python train.py --num_hidden_layers=18 --hidden_size=64 --num_attention_heads=2 --num_key_value_heads=2 --head_dim=32 --intermediate_size=384 --vocab_size=8192 --hidden_act="tanh_gelu" --norm="rmsnorm" --norm_place="pre" --norm_eps=1e-05 --positions="rope" --rope_theta=10000.0 --rope_fraction=1.0 --qk_norm=false --attn_scale=0.177 --bias="none" --tie_word_embeddings=false --parallel_block=false --init="uniform" --init_std_qkv=0.0714 --init_std_o=0.0887 --init_std_up=0.102 --init_std_down=0.102 --optimizer="muon_variant" --learning_rate=0.00555 --beta1=0.95 --weight_decay=0.0 --lr_head=0.0117 --warmup_steps=200 --schedule="wsd" --decay_fraction=1.0 --decay_shape="linear" --final_lr_fraction=0.0 --batch_tokens=16384 --max_seq_len=512 --doc_mask=true --train_tokens=124700000 --max_steps=7612 --dataset="wikipedia_en"
Each number is 500 + 50 x the weight over the matrix's rms, rounded and kept within 0 to 999. Layers, rows and columns count from 0. Numbers have three digits each.

# up: layer 4 MLP up, 384x64, rms 0.102, rows 287-383, columns 0-63
# down: layer 4 MLP down (transposed), 384x64, rms 0.102, rows 287-383, columns 0-63
up287:527487437486452485581479420446429447422455488454436517522467535457476523447452505557557430460484553453436537452376495557520494472524462535486511555427474461600378539517479480569487472506424541
down287:511426485583522467493559484494384507567523472438460402529477439578506498558446504521518425485463546431398537404514525511542586518419397494626542600528603400460488546490462569474467564467505538
up288:447438526529522477446453583475525523468432503559407456474420475402453533493502523449454470569552508492485417560511517463504487518443506464514457544563455540450479480509528520464616408486461642
down288:614498512507564567588558451498485522532551490486532514544546483550608489500510548533419487556432508523542520471532462512465553463478575496498486449411476497476541596555455441522427484591522455
up289:462486456613447486457585461549509486496466546565558502547573600452518472522584405605457492429503511431429380540466511490556502453500499468484472496419509540486521565464504502547588503476466598
down289:508514636536392462541536433495592458519556530586575513582485516534443506496487482507364415462333509485460469464434554500527510439480525404482480543507480470440507505502483474503441430611488501
up290:425438591487473435475505562506491478487532474513495467500568560431533394492524489506484470498496475490508530554622468498465570502466406475458463542493506508463502462445522419468516493538515531
down290:488502505588520444518459503448525430551538505535554544391566571439490453470451505463503407501579486510484427516601532568495592446460513596529495506466440563552534376468537442519541536498452529
up291:569457550551427435519538475524484454541492522473470502487478547576468538442556466445491486420476506587493515436458423480487475524493470487534466477593399487519541525484432523549485536511475436
down291:527443526545505540451507468515515530615473481501424488521500475538509446457585574474481481436510542518481458525480496505563467443514529474491549526440558494418508512458476581509592450529500519
up292:478580548511512442413613408495468482402444620426455534486538559571488533538648506499489493384528542549530474528471473531519448564487484562577520525551477618468493526541464451489490417462502634
down292:554373551425455600540446499533531615531489481516445490489599489480497587487435452411516509573473502563495468452422444498468472467481594491515491488517493535453499494455379484504554533560481443
up293:486449533565497515484518528546544528403514552570513594551470488440466530458444547531515453475490479459554406577458462488494468429498495498531502566516531525514530501487518402553602409510576526
down293:511510594616478464486450507436472506493506433584456467513472465502446503540500565484435538484461601503475504449436481576504503571472493489508550555460485465524438513407442535465549418474510563
up294:586472474568498439459397481469564501520473547475458478434442540497520588497565502412509500489496481535559587480558510508467575485483465460470526570427457477504596446429553459587478506420493619
down294:521563399507422517457555459523476582544488514414540583466456534553441461455514469497440554525512466525417432485516474497444488512409527591571530425482508549547461471515518518512461516476495480
up295:569451474545555465489588519473507477445515531521433480466568434446480518521512546446495536472474507482445542434427534446488556514500503486457502592537397424460504439522432560526487489480459587
down295:511506492499521503524586554449514513532430545478504510515502544487553470496485509497525439513508580412486467480525430451494519483424536472480491503441548568537490482563567431542489499482607475
up296:575501497481470527433466514529464545543503516520420539493555524512529446496552504503457430532490486463581529432487504507510507438491480558500449550483491510556524505459494445529437573520523522
down296:475515445516508547549434496495475499457542545514508492596503522474482515484437525474513469491474484452564562490470554448469474435532490493512523482450523472485475558502424444466573455537505561
up297:417378555595425508447469521504509443510558501417423521467550511500505574511407478552552435522492466553508588372535574538497509476498476507531504505587489515483498489530607420529545574446586523
down297:556633427492524490538477419515527536496435472420557522532425530548533394401514516509481485486536480537570528613518528444444514466429537536493544480407427429516546530468458544425542463447400409
up298:502460499429486481501509492519565544360543567502545537531600486407456442477588543558430486466556506392539480494563535508493449535484503545483484605481516485508490532512594547546546494507468512
down298:481522483474405506544491369499509494441415540484413515435561534489424460504536423434459400432547487463514472578547543478462491477467476572447537531480499561471483537486572534552533555456571550
up299:418418442405459436426478475515536561498571544555506565498524485457487599616495446532484434485577416466553568473532511445526503511419443432463529454514494541460476533487528513552458484518527479
down299:476513395361529486556462512426477535486600479534481487471485478515448453505565526509521570579483582515490464539453513495512505406519457506474475504391497586568522465475470537490461563542408508
up300:570461498487557496524511555490487496447427526462484550508500513451575419581569503505453480499510492545519487515579463487581550412466494500473497499457511444540466452525536558537494531543450518
down300:517527557571353472525537527551465497451544479542501523507496510539534545532497493491559489531479475495477465450465483535474470592507527484476517448539523491523431517566476477464395508481480463
up301:520548522511554435405453520440432502510509550517401497484481503456475474436606462484375501472544560581493545456471574497453578504433482562535559489449491605495471417493556517504510462648509483
down301:474502475468455561597529471535452471560512395576438517454432449511599488527507444407523460533482492465587431576519437474545504482582565469453474522530556465502548538504364439437471475491455569
up302:553523438598406566540475512471537377589459533440401508450527474485456535589408548443568479560547406520438499474474607486434545600456499536476554569489515422596466596519557516506522645553443405
down302:562528456543553485539416431397534474441585512411529614493592506427480499467442534559346550444561495521484487488451558482528562568512500532391416471481438545564433586550518542519544462547464533
up303:549473431500550457593536437375368509518486438561534499403584534529498536541379518465421423477484467535466504592563507488480511512578372491474626444493454546463474546558554493509505513484502485
down303:465522571431465503438522552650454431493518480564490369512504460441450479524552422485581529540538498483492506466539483488508492398434578439507454530524463499575546429536563506464498488591472509
up304:517457515570553510517559611515595547447547486442440475484550466385527418523451476536507535551590459526458469465508501516536485394402415480517552508414606492512511513624448524526554465523489510
down304:397528581416364539503532450514467455449518486488522549457423509556459458480496455463517409501455531438451555459470575478445455564506516536464465472534435505553423436551441503474456527484532512
up305:500451480554517478539507494564544465469486462570422568487484591481438537502488623537464520520530459468483416507451468556440493553545508502544491573483463462546525454410481515497450420421498505
down305:546584475580443481471488448618546422517427550614492455463506450559514514527541609548474471522519474514473467462504452440476538474486469529481480511464549482548485491571466442470511496495453528
up306:493522520489557464481535540533529573504520545515533504491464498524562459473409512469516487397577519457507546523577424468512524402435481509501490483457539510450516476490481554469538427453445517
down306:492509543456547495466460468497548458490478469512460523465540452509417575503523474530579496543493526524479519503506512515460459559439540517485568427550479506471534483500564453549467508440528523
up307:381421556459564610377539523434369392468511498497477503447582519457450497565536497528457496556481453518588448459499467459514471440583462594474452501540519531435540527531557484451518427574526491
down307:583513511590407490554467418518525602517445491486474488474493586532509549516428565419481564580503546495446458559522470508459550472483525558583525484441505439547519511491426576540458486479523537
up308:483538388561438446485479480553513540443511555559478502488539538481514516442476524439497537472511495469549554491487465555493464463502472586462515485457517476506475503434498606452459465486535553
down308:509548504479548515487458489479473475495499557501520410540543566455485480553525454487507547511404510482476481568555537536532516540518497519584441415532518470532509500484534520480499464499525515
up309:463498565464544493558478531495535414462496450377503507456582529450512420506510442380536428540490434442574458570622456499479507431460548528401521523519503524514528494440423445547479514530557385
down309:527467545447458499475593475445422504494541594571561526547472461553410566420519523485465503541543526622374480492521505525450500518494552515511445384482518555477508460547568529397501519601528578
up310:433497580479512606550467471557548472521473501431466475550559543601483405488476388459467532499556560560599579492515377481506617415503487568535457459482496457473471451445571491556542464602528437
down310:443467600460587437502595506495466519448477426468539481562494411584537504505455483583493492541525498496597503531538539488534499415432539390523564568509560474492445498521364498566515543452443608
up311:526460500444476476605562534427462558469427513494464481465530480573439516511468445490448514551537547525458522557528471461585544567422452502566543548540493556479484485529389548481492504534418445
down311:529458445535582425474496480594551495471492563595537468575585430596549380497516449416494490457548486461579446534499582548420560495457530576543628471484402403533513506533583573540445528504530441
up312:503520468527470527530445567407500478415416493545445548428460485435428478494499497559528431550520514436557483454445469405494439519493519530424414613456480478510596464409433540551532502467547559
down312:477529510461483507445597545481491486414601488540498504531504486527418555504520573565455574412498486508545452473501491423518550434403499479546491478584476506543465504467488478597478456489424530
up313:556484541439414516497582550562527479486470496534530447495575514464576472460528500452470546543578394558543457532523456591521530584506550535539479479535478517476505491571408452466521470518468495
down313:484433418532640520456485427454453512530533470451440444500467468516494525500492537482513512513429536528459585451467583373480492484526559456493486466513586494461463506448550496503456540426527426
up314:529431501423458517458526489503568614440503550490549563463488402488463483544445457455391410477507477469548516495515464626591459478526453477503554463596519541447482457610527464512509460457602519
down314:492592355523438455470494482507482506413522506571479492526485429465476407491563481532499610531478514507415459495482579585489586418510443546427497515526472404611528525476475453495424541505366547
up315:485485527512469436433500592520547527479406550558430472444476516461506584462553511536449550422555539509457428502494485475455552515492538494523433573520499454439576468523494475460547432524467571
down315:458574514425549446546496394518501460499529499489485629495533398521521445498514520509492497522514506459500490505548512515529550489459488454467530380477527507542538531518608500536505581526574400
up316:464443480489479628412562524497402533487482553561587551522482580496459379441542447494454480480491559521568465457583486461513539503444545466516473498452561594463479449518493523540557468513546412
down316:422517502484395522503497531453368501407546501500577494599428526509476425417495522497523480440436499509436476476525491470554546495538559449508507450440545520483491521457444605494407469460486552
up317:557527517470593581491538435495509537557545539450572483439521541558464546454517420432507472493503484558569582590563416463624511503507536524452420546504379580401532399456527489506502529464489431
down317:534467521466440442469566405512502526599528520514550554458549479509554484482547487511640503555623492522469417597552471525487540552444559539566412491499403462567476460437489407488543472569442581
up318:454544540523509547518610462425570464514421481551457500513520514451415455459487411530591507456545581526585635539559593557507438515463456564574457515494434497495582483495544599563457490532518465
down318:543348501445511517468452527459458456527561518549497454468432518613641552587495456453509535613513480446459496534561470398452534470518473361610426496575563511512536521470453493578513439498536532
up319:573464464548503516478487521491391581528489452546452522450561472476413434547493464501506450506503527465501435550452444450503467500550490508471508447536459456488532473511439474503429459469504480
down319:492556507507534499533498496459526496516594498422520459526445496479531528548515498554543559497483534535440505517580581538549429529438610458512536560512452517517361533486534463523539458502511519
up320:488530500490509556402586493531399412579492535463530536419438541545459524509529457445491436516540506524506555528592529436510549485528502437504507548632532459523522525511497551505539512527504496
down320:498501500505457550516474438366509572526591501498550543531481518491465541517534534444554404475458459425522474475444470507557510549503444508458496457485531575516546489451542506373463531482529473
up321:531447396475433481523402497428588527493571599504463559562432513504483535488566475496375495487553518399543498376457513494511531473524418554498536515522480450431422543411528500534546513553463482
down321:556529477506396399506494528555494466436518625536557437490545462596559565493533509508487532492453545481514366404603469528520508530542531513486534498541496447538486543530504554524489507474450508
up322:503477543504497519514526507427543525435456591469530523443440562416476584561433535452472429568513541442404543462520536452534530486544628575472531572523470512511545566547386568485525488568563486
down322:563556555532508587537518370429553563450452489579527544476526446506438533566480620518471477510515556480479608458510442361536568410582497595487471451475473451527466517598506557489446419534478480
up323:463573531485417484471492482560582516587510678462397581477376532461506520377530487484557457445562519467605498501500395480547460581484473511551460506511503506506469466479484452529509438454496509
down323:549400493525454456468457496455556459459485507484512486571482580464500565497507464568542460422472441565432446488530544512438538459540567625635574491560430520532435363402599506501383482503582554
up324:404534479496552520549501488523485497488495605513530516529539497587503494538452556455510461509462538440557482554549480511523556461512484468491476505428507486471541501531421413527522527502418535
down324:597471503424465552454514614492412559533428431453483449522515447501580459486556489532524535495496466512406520473460467505412529509433525505514549550441503504449556469474555483436501499545544420
up325:561495525506481508493528541568502539487581434516438547534501500479486524474462488517429509477573474511533427518560377498533501498538484454530456403551473574532492456523451509378493521549467461
down325:493450432520476566451479546504521510454570481502480498539531455564533476524548503512557534547488516443467524517457519481514513529495550487419601576481535470452505543521523526568549588480527516
up326:528524478547522559394531505486483407544559481482519594451469560455485572450547398528584515555545484583549591472543614403537509477449530535472427496502394396441462401462517468494529509413501456
down326:531571457486440512462485447411526474515476479605496603439482482437480477497524474480463463504558461439454510591505578434550540455484451542523515414478412409426486489555480441498421521379532510
up327:541490522503531488483516503563558443528460477534500478464543525539467503545522516405531477489427459549577457515446372473460566485568545518488456472435419490483444455478477532460505494437455490
down327:515594493547507489522454450507527464501467480534503549537479583472526420478512501444549464534581446449584490559567487500514557484500507488463601425485476513446541526449459493544475441470547516
up328:502499515550484449565546517480504586479482532508504491520523493460547412546481503525542466489584521563528542527510346520501445418520390523509558479462460460534541608523515604461457528470472503
down328:534517500491458575534468496558514469592450546494504471541509517415503456422449498511572552463427488549517426552600506518486418518466481477509513455575444531471484548475555459470541539469529443
up329:407393518495478485561511502427599541514420485583483490467447524492466470421593526512453559511603628451456523474515510569432533525546467483467506453483466401521507527490458555560512387517497572
down329:461396528489509495556528521506449461606429512603559452531411554510491340477511540531552443495610533480529620477583556532532487481519499452502437424483502451480429520462469480496583460562540501
up330:396482572554451457440479529553450472494495571512556565521451526557451500421544508485556398442506552639464486548445493436487634500564585503484541450401494469606509453466529525347518491542396481
down330:389394569594532462496544542417541480403472515375581536450499460435575464454577505487531462338557480513597417479399422382518420469582504403469481475387407596490465615473500444449545536548474512
up331:468460521625487502500535529567482461515504470463494599524513435528480492460528544404502440484556499606526521492427530514563427512473558574535424474482546560424469595562517475541586435448504518
down331:421466534557590539576520571503488507480505440444507483396574495560436469462525603555571588448541507554614504485474501539593459478467415542543510451421481512412428566540507447369554489529538386
up332:545443469524557486494502435504510490507514480457564581420548443521471548624514492481526423513508494436454532466487518591506554572483410451477518425503502571529524509388521477581423492506651428
down332:499512409471481546514556577531438515536546467503423468438428491555488502560460445579506505569460557430594577488586533457569456447428501525574458444461543521523489546518508458438548428543552472
up333:571428450511523468495500537410504518510567499511459461408532474512419549554444485445493574574471471508483507508469525548508568485419461475477510590516539421436488494478523423499490511485547431
down333:423567552493485493516474559566483489492510468459459494566464595514529520458456461490477430474514499490497506479539490407556477464557537518524534432521449499566462518525444563490504439529458436
up334:546499348538481477502544502535522443429459468543527522537451524500563471556475488488511473494494526488489475577558503575514552464460501503488519558479528449546486496472527522562479545530461499
down334:534573579524481525485482476473533517480498489497441524487513490513547509461551532509482544552569555543534516511430491455544516587573549533538498395414482515465541451545525553461432529500512447
up335:542484497490418513485528354454615477441554461489491565376456537581499489448532453419431466485453423457517535427512518493431525570442525452442476410573474429493475582556502461548513527480454545
down335:480480578588500545517580388533481581439430572501516552496425583477601497495585593547529521470468546462531526430471529543468578559488543496501435335479440428477431540515479504602451594539400532
up336:456548517596521459529473596524441483541331494468539544520465583467562494507455518542457479507505544427589526568511578497542535405526467577538467610531543449559507463500473581572480470506449518
down336:457550520508389490404483411528442486512477480542507525490539476531456428520533584569550555555534431518423426552549508563461506520512523407439521416484526569555575495555676524528460586510517522
up337:587477517491525396480454426460480524552622478541417542504549507509570522499574501491524523584574479492528440613432503599533529542560474564501487401451451520445447428423503460582465529495513587
down337:435442537547461556508510552520388378410544525442454504479453502410444538516425432463491507476419516589392480417460435421529436457550543466574467555529519459501467494511508550425426484525562485
up338:527542459471527488499497519487460528471493511493619486504540491430488459526564445443526496512523554596557463494488497518487498502486487535489530569572434459499511507640471478524484545471435459
down338:438494473561544524495442492510553427511487485545399541413514489546463524452474526546504530516528497392506464473486528502450413455446497430538502518392580536480553453479541568452531493487542463
up339:431458529511445551464536460463434481505519555470505563516512485395401577490472491617418416542556401525539518474486584626477430435549469545570482456467514461485424551471599466510504516634589522
down339:617546447485459487577487486358485540556402469526498559560553476479443520395478494543481489598551517484555485557604569436504581386550466533558460431492517441554500461534514505573509458438492569
up340:521497582545427619393448463456481497552452590568529405322564544553517474549486480516575523470468512517504492452500500537547471540552479579434518545365414570537588405561401535511476516470462528
down340:513476490429467411498458421469532571423493549528495469518596609493471472510534564482616514492376344462560584462526456524463541612427447579540444565507475569537450483471390503448586464510426547
up341:504442434431458501517580518574491468503520531544549471448514506527524532525449509520541458549532515428516454474506544513568500568416431494448530545506475504445485516538511504500503491565533479
down341:493537501456515478534455504499589506460476447456470628515442497577448510571478457540526490459551526566441527471529532418571473528518551383484505495479483557509496476505494535463510461525515364
up342:478479385477459463450509542412482456466610462523528473483511411519428535468472574407501507607545542478505570469428472544498422535454427576513515523469494479486507513499527568478489607585422533
down342:536520572525438403485519525493483504568465647549485481597499549474517595497441493525462483445443504437536365497550541546538498492496569413601440487487483432527435470478499519511564472476434387
up343:505483503569450489436512443560556508532510552455518503514527513459562496519514480523457436543499509508518523515523570495548541539451474485440525470432488541438495435487541497625524604423504437
down343:518580493419548494556479490462546535454482492494502470486461488521464538489434515515497515495480560575546496429392536434476480549487493525509512566417463551548483468485455498431511472545520505
up344:495406453475462417541359457483623419504462490572501554499456569514487485409523521492525482521451503423402543524558403492476499531481482557368460571526522489536549499440483523551545582356446537
down344:436538460523548499439598468426350476433554500566477507492457511453380512505536476507526592518509551397466477411450570553421564435484441450561505511422477506499430508464509492567536575529493504
up345:577325484565539482569561482434451499485568402529493582524569547521536415493540484520478449580492486441508575505576478524439583514530377515518418496385621513505456426505512416498526526548594471
down345:387429468423514608520572513499424401550601471499462412524521531397467511453469418516665471472511452559533433468498425409477472436593547489509391385415540561473528440483607432460567493644588490
up346:552518614638545543490530502522530410545551513540453552494508513521560427493511556507515484564486483540519503498541441493528522520537489538542497463407508482531594477555525446528462544493480455
down346:543449428403439530479466489535535567486453541508529415514517486573456481542478423485457460460464492533539472459377537516512500500511441530531466532472504462533475558534503541506501488521481503
up347:505445448486503510390483498574496428481543446606466515439421537550426484499489480432510576470513588432494526531537532583472508525431515509436406554596564557509410472434516438528520477552542547
down347:563476502518478515564502500445565508448501492489500467518565383465510592507449496502570460416459510572610571519486415449519465578440526379505481495505564475470562568491531434528391511475544548
up348:518493560542379408359490577548520496520576547513494516513564607485470503455501390550606447445477476501569488441569531524420404493409472488565462500415540526468551499479565511543427417468544518
down348:583535415372510553499498414418566592463456502558590418541487523411419495539612599566512587519514543483487432546474492504586582579450549491495458523463408504524473483543516544505572528521422387
up349:394500462584521488524516385479535462496461440444484544511585533528495496574466513548488440559564471420512457439515562601521486414528476595647462444533470465526527475561521561441510508503523376
down349:495558486633499452570625523466458448499540462488621492566577546370542497449526465514462595547508574391452529535516479501516569503588495457413528489514412507611469470428526494514461580542523431
up350:598521538495535501554566509449525570422463483433415558524475496528420528552442519559526491506570437534565612499597501524504473371553510505482504566572445455429469506437452555572451457544430523
down350:530580486509451445474552511568495478523510497454630503446568586432473479410510457429598497491474497525545530512583475480465588524531489503395562534613532550386501460526588562461524511448498441
up351:559466458503519484506536455418474487471389477430481492487474496487449443507479462459506483480490587587448464569508428530451529503445453482497489456529442438590497496522507535409470487504434477
down351:520511542510531485558536529502491523494523470522496496462545472398557396487530454512487497491566454442491454421444497463566449478541461529558549532463509557363450515471529462469535513611549470
up352:496460423477553515517564451578486478459529497488577576513436516505455445543519644500503474539550476518512458585522537441463559519453531491590496474533478479606420538499527500507545559487474581
down352:469475499506528485470445405466537471444583445510542577451474458527426519366549506560522469471505509469402541437474489431430458520455460561531480505488456432507437560486511557470444504511500489
up353:397428612495413467537466497362571459490562470556478492484578571514494493554541489404522534428508624520530556501532408520484564523519544550567516470465542435589424494459517537569461530436587477
down353:521537476461448390506525450609576507553524512467522472594491617397442508600457525515435505572532523546466412495550552578578469572469506484461521484469559459485512547528470467446632479518544457
up354:544490557455548572436565509479535562509498532541429454412553494552429472550465507436545531513464504482481494506524396526500485478480508523494514529531571477444415562562532494464502503544485477
down354:448483572523450430514479491504512493427455490435524561566509514470502577479521450529435420487567534571478512488503504463474484518498541461483510511491361458536545492473497502541470460492531456
up355:470579527570468494516516482506483507448413511472450453506530562497445466510430453454495546480498477506418570508472567541599560421432507594497426415516482434513598486562460478485563515532532450
down355:563489480432624474586501443605468502554493462567579450444512513545520510530495508467538524548514470566522452484509520442484472533507411475570448506382506490519561455503497482416480533407485403
up356:527479593578533498409496490494556474511541542514524525532569447448472492535538595554545537571486513474539400508443434526547584512600505492462447511411448544541545528507564434542441503573397433
down356:488542527569476517503520456512445555468503478501576448530453465550516388467504392505537481521503520448485540524460491553446454528624431579510490558513489471542445543505545371518476439468475477
up357:533606542535517476552573417422520585566496506557519521446459491439398499597430456561476475491527482506469466451513612560463518446367520502547483502489467503525373562534538446576514550566516563
down357:550572486627496543548493435409448489465493488441439505436479514510502547533361523526501418497491566475427436570504486541461496533481489509612459537579515527456465541454468510664553592454505633
up358:477544538565459510522606478463540516415605583478508571461556447437569508559517500543522513469561455584529508398351484431567506496607436545567501517447541451452510490574492517467533502505444514
down358:606495500607457428578519505413571520516609500514474520507623593416584518587516517527536512487529512526464456479538384512513484547511513551472474579533576470493506427453466478518476493474607514
up359:468540509534562473480456463506408520516464486464502483461484565535411527518436434501412493486522554564508482454490497551439501532443489521553496493457499574544531470557605493493505468513426545
down359:482495407540481483523514572475510495507571526484487457437558452413591474510544519555495533509543466479402458521500526473540478501491490457521470509462492482450526410490541495470461548494513447
up360:450543579541506444546526426542604467451555553472491436516594506568480511500518545565505529476480550495517455432473459557603511424458446463524437562521463412542515512546530520477517526450398513
down360:490384476517535503530544587547462548531440470513495553526448485448582482506488496429585452549499493540452579497469466455408537438493545598532540507453487514526540484481416485467481425496583387
up361:494513609460557545486544496492444410480436447572559505417514520578450476551541481428455483482511527471454414526522522498571527532445526476391506566553490556525583488520450547535461547487508455
down361:552527501507435464529423496511508533534509460433466481619498519441545564442461453572501410509509526598497548441483472494532503437525506537480537451563521582435442455469582550468491570477397480
up362:479577465538507536529466390431607532484457529460544540498545555564417531539424489562578424450491410541568521447535497536482461536479472434480488595519516484567456468413451494509499438412498574
down362:539442482455457507482499511525421442501401509478468528424401498531540520521401547516527360583456530418591474553440525496493567408584484484545496587522418532436534519443444462484478580515377485
up363:506554537483489516487548493492539534531437552415497541453491504466458450540431393396484523551580559522487538419460480513575513435438553551555509467574533566427464586526513541497421507560539509
down363:530474560626554559448592506419387484520376576457608530521471527337547478629511526521595445480605448575516515498444442511457454489562466449437491450506523440499430544483466477473569523523473504
up364:517593554531403397519549480512460510443522521520556600515616446487494474457450440408471522505526417485432497526454570461504499511485452468452528423520446486508455423470564439550495544527365468
down364:519643465593482505479556497462432448484405611577543502559600479490559392495453519389470449500479448556475555650555495491452561535463519588544604563474494489468551487444450436608474541551464560
up365:501483547478380497507525527470426495519534409445505471484528480535479430536500458389497494479517499513464498516526398480553616495527409434562536479540517524594472447498511533362496542495450476
down365:529515415434519411441422491429490562552468563508539561553480506507511493547526527444573533564520476445536500519468556494454427507512498504414498489456516521489493532550538450595497516496547519
up366:528456513512507519563429505439541613461467458415528607458418493437527568543532496491453423438624493555485520530490498406547465478557495536407562531516462487561390562638395464563451514537491524
down366:557431505493526573422531435533449559564496414430561475441515363547507482463492501507518423500416470462407490468591448421490572579507515544491545461622493453533521362474466558555334475492481418
up367:412442485432484535483448499515505396493539577514533500536540451532448579541547506558417521483425468527543432508509463554517551573553498573460386489489447477515524541428487497533516547474410490
down367:521614593548552485446538420473444486431493448509509449477477487511457495486509481512459522495490588373430440481500494554399521466449500512603581541474520548470416476468431514545440454542516462
up368:541521539500472578457548460565605532509526521449501565434422405540506473607501488457444425461549435537559486521550466514575529467400507471488520543522561440457498508505424488570558498473517471
down368:487505629476566430516505453405560485489508491446534448455532465440469475523502499505552509466548587529511414421450463439498499445492405573495439474511525544496539427505536468610385511561546488
up369:460481585548558589565518542555562622441421550524510447511488516447544518504519476436455478418569552535519491575535451517568621524470494510586519538468577508531497433505519525535449505554557587
down369:492591566581518549533561469504553403456497585499473556513520467561470489564503484457520547413509496483495538506478521524510553565584588437424508515587591489578561592451563554495449581526479497
up370:455579574542397438460539594424580490479506409524508497431574433482454563438401567523461470517496487447438496542595657611510548473453476513525517504520518530537602521562415485493539495534568594
down370:483474515492483515486389505400487555494513534535441526629471534459552437533516496561475550438521480581443519470476548362487507515540420473433499550389379555489473569558508506478534534556604502
up371:493509447514529493510535488480441591474567525611458536504594447411451449562438547562495518534557384529464482488561434487460551499501482483517604504583539490525476567476479613456478591512537543
down371:519486438524429494551483524481390484452483485468487397553586519512564543499564485533556556541466474501507528507440426455585533483502470439478444589484447529543503535528408483526598471357463503
up372:542555483526532457533456498549494503469386520523536530489521513515486353511482405497514514623565530540396569409565553584461501502430552566501497522491537445634545509506467471495602475540462505
down372:463574554511544548520540469501529501530410420383489494606503463456564544525536533517496507470679487430535489487482558484529416477529382395459547616443571517538464471449557591487432448493466563
up373:418527454490549514495570488570487502439441644461584560458515632622497518590483568443530444508493584571461494597565598484468483502434511432498566557529444481517504603576468555554481417498420563
down373:485506415482626505568521468473454437437603527505504486467586526477386516531479478475612468508505513515358497577326592433472491470448478506555492508440525540535537534478538495484456507486488562
up374:419486492542540486475508446465505499441495551512470433542518489439489482451461481454522423440485421453398546472529451424465557430445533568512496590510488510413537401527483527528454451593503516
down374:523509483479540547464549510525555526470579511510533607437450550559579507520541535560523494470546488429539510517487490524536469489473525494523519440489444432531487525488470479507508464455445505
up375:572492542520404528530457389531457402532521495500496486485504388538482509393521425575483413555579494524463566509475406445521540416527525579455477447508433423457417489444465570509472483577438498
down375:578409507469441525543544516645528400539442507417494414505519483449531567565500514475426496540502557466431499527443515402575516553491487436520552562667524536497500564591559500475546451563457539
up376:512519475610582512510522428508438419456461495481498531565488470503499395418382480410471436538553490570515563509439493551540455542569440518464564601497458568401460465497519469460562524489399535
down376:485579514471497511474496491518528509428498561524463523558519450524487480434525615465364511457488540550445582461388453549553462489537405561511493501533503477413423502587466504508432481388458524
up377:525419501491556465464523553531491509566415427482537569492462533469537495518496410507577478464584516530550464433490391555522473446558512438594474561497419483466475507513495475473539382510442520
down377:552363446336458481425556610466502528575469543534380447461466434472504450441503482591547495508468470478524582488426478453452660475449535549508468528477554586473537493442544527455445534516543492
up378:535462503554558476457391442526571479407558543474587553371520454449525518554545482406527584456485537414543504518492442475567537572398549544404466542396514460508545479515542419466540550444564556
down378:590591543465475499556553557465473492541586612470445465544435486517409482461549481489472511468527434631533565471493517497460470458481401453473451519472378531519482428584505478531527406553485501
up379:568493420506523528532472517487519517506448528463561600399456448479559559549478474394540480480501576511512458606474446406488472519452484503431463527523482468592501490535460570454576567421481518
down379:453502465495495459496517454489494417486517433595557566466553549438535425429548620463539369516473513484568579479519549547482551463528506573485522574428497495486566537476483402482484501486519451
up380:427432437546499566504442458501582597543478459548511540455484422487434454464490471480488520552522535408461500577508473532637506506538602528550500498514430589411493466475400490522563573498457608
down380:522481398459468554454414556470511505560468391504490520417442543528522528526475397468464569532546457515518448548522536352470465451633527601564375575525496478487501457591452548507513549486542571
up381:512550546626505588457557480472516532497496534409518504535519457381500480356553522525518529508614573478451491562472423484545496482465495586551512486381492448540552563479567424507510483463501547
down381:502554488347562530461391484594529517578498440558511492485514471633420474572476470427494464516493531539562532510474495460568484423563467451495457393631477607542510482683474522487479524462455477
up382:534510635578525447446498510357517529556547500531506409493619417456458509539478525484516479525511451486431413563471468470511560546537455464453573658468431558593461545475583565491524644594399538
down382:580448412455470502447627466496521457536449524431465503494381531585504517520481477489428425549481410495462444507582453541565464486583553493526474452472516623528508450531541488498612494562536491
up383:464415547496602504531502626480484513476426480502465593483537596630446445494442536560455463541499451373556432470480454596480390540494447497419519531503531526528416554492516502535536484433492485
down383:578524459574542582478577603503463576456529521561556584480499443464482462530578486491462488433561413519409490446463446464503419529529564571493499482570486515429575546506448493550503522444464537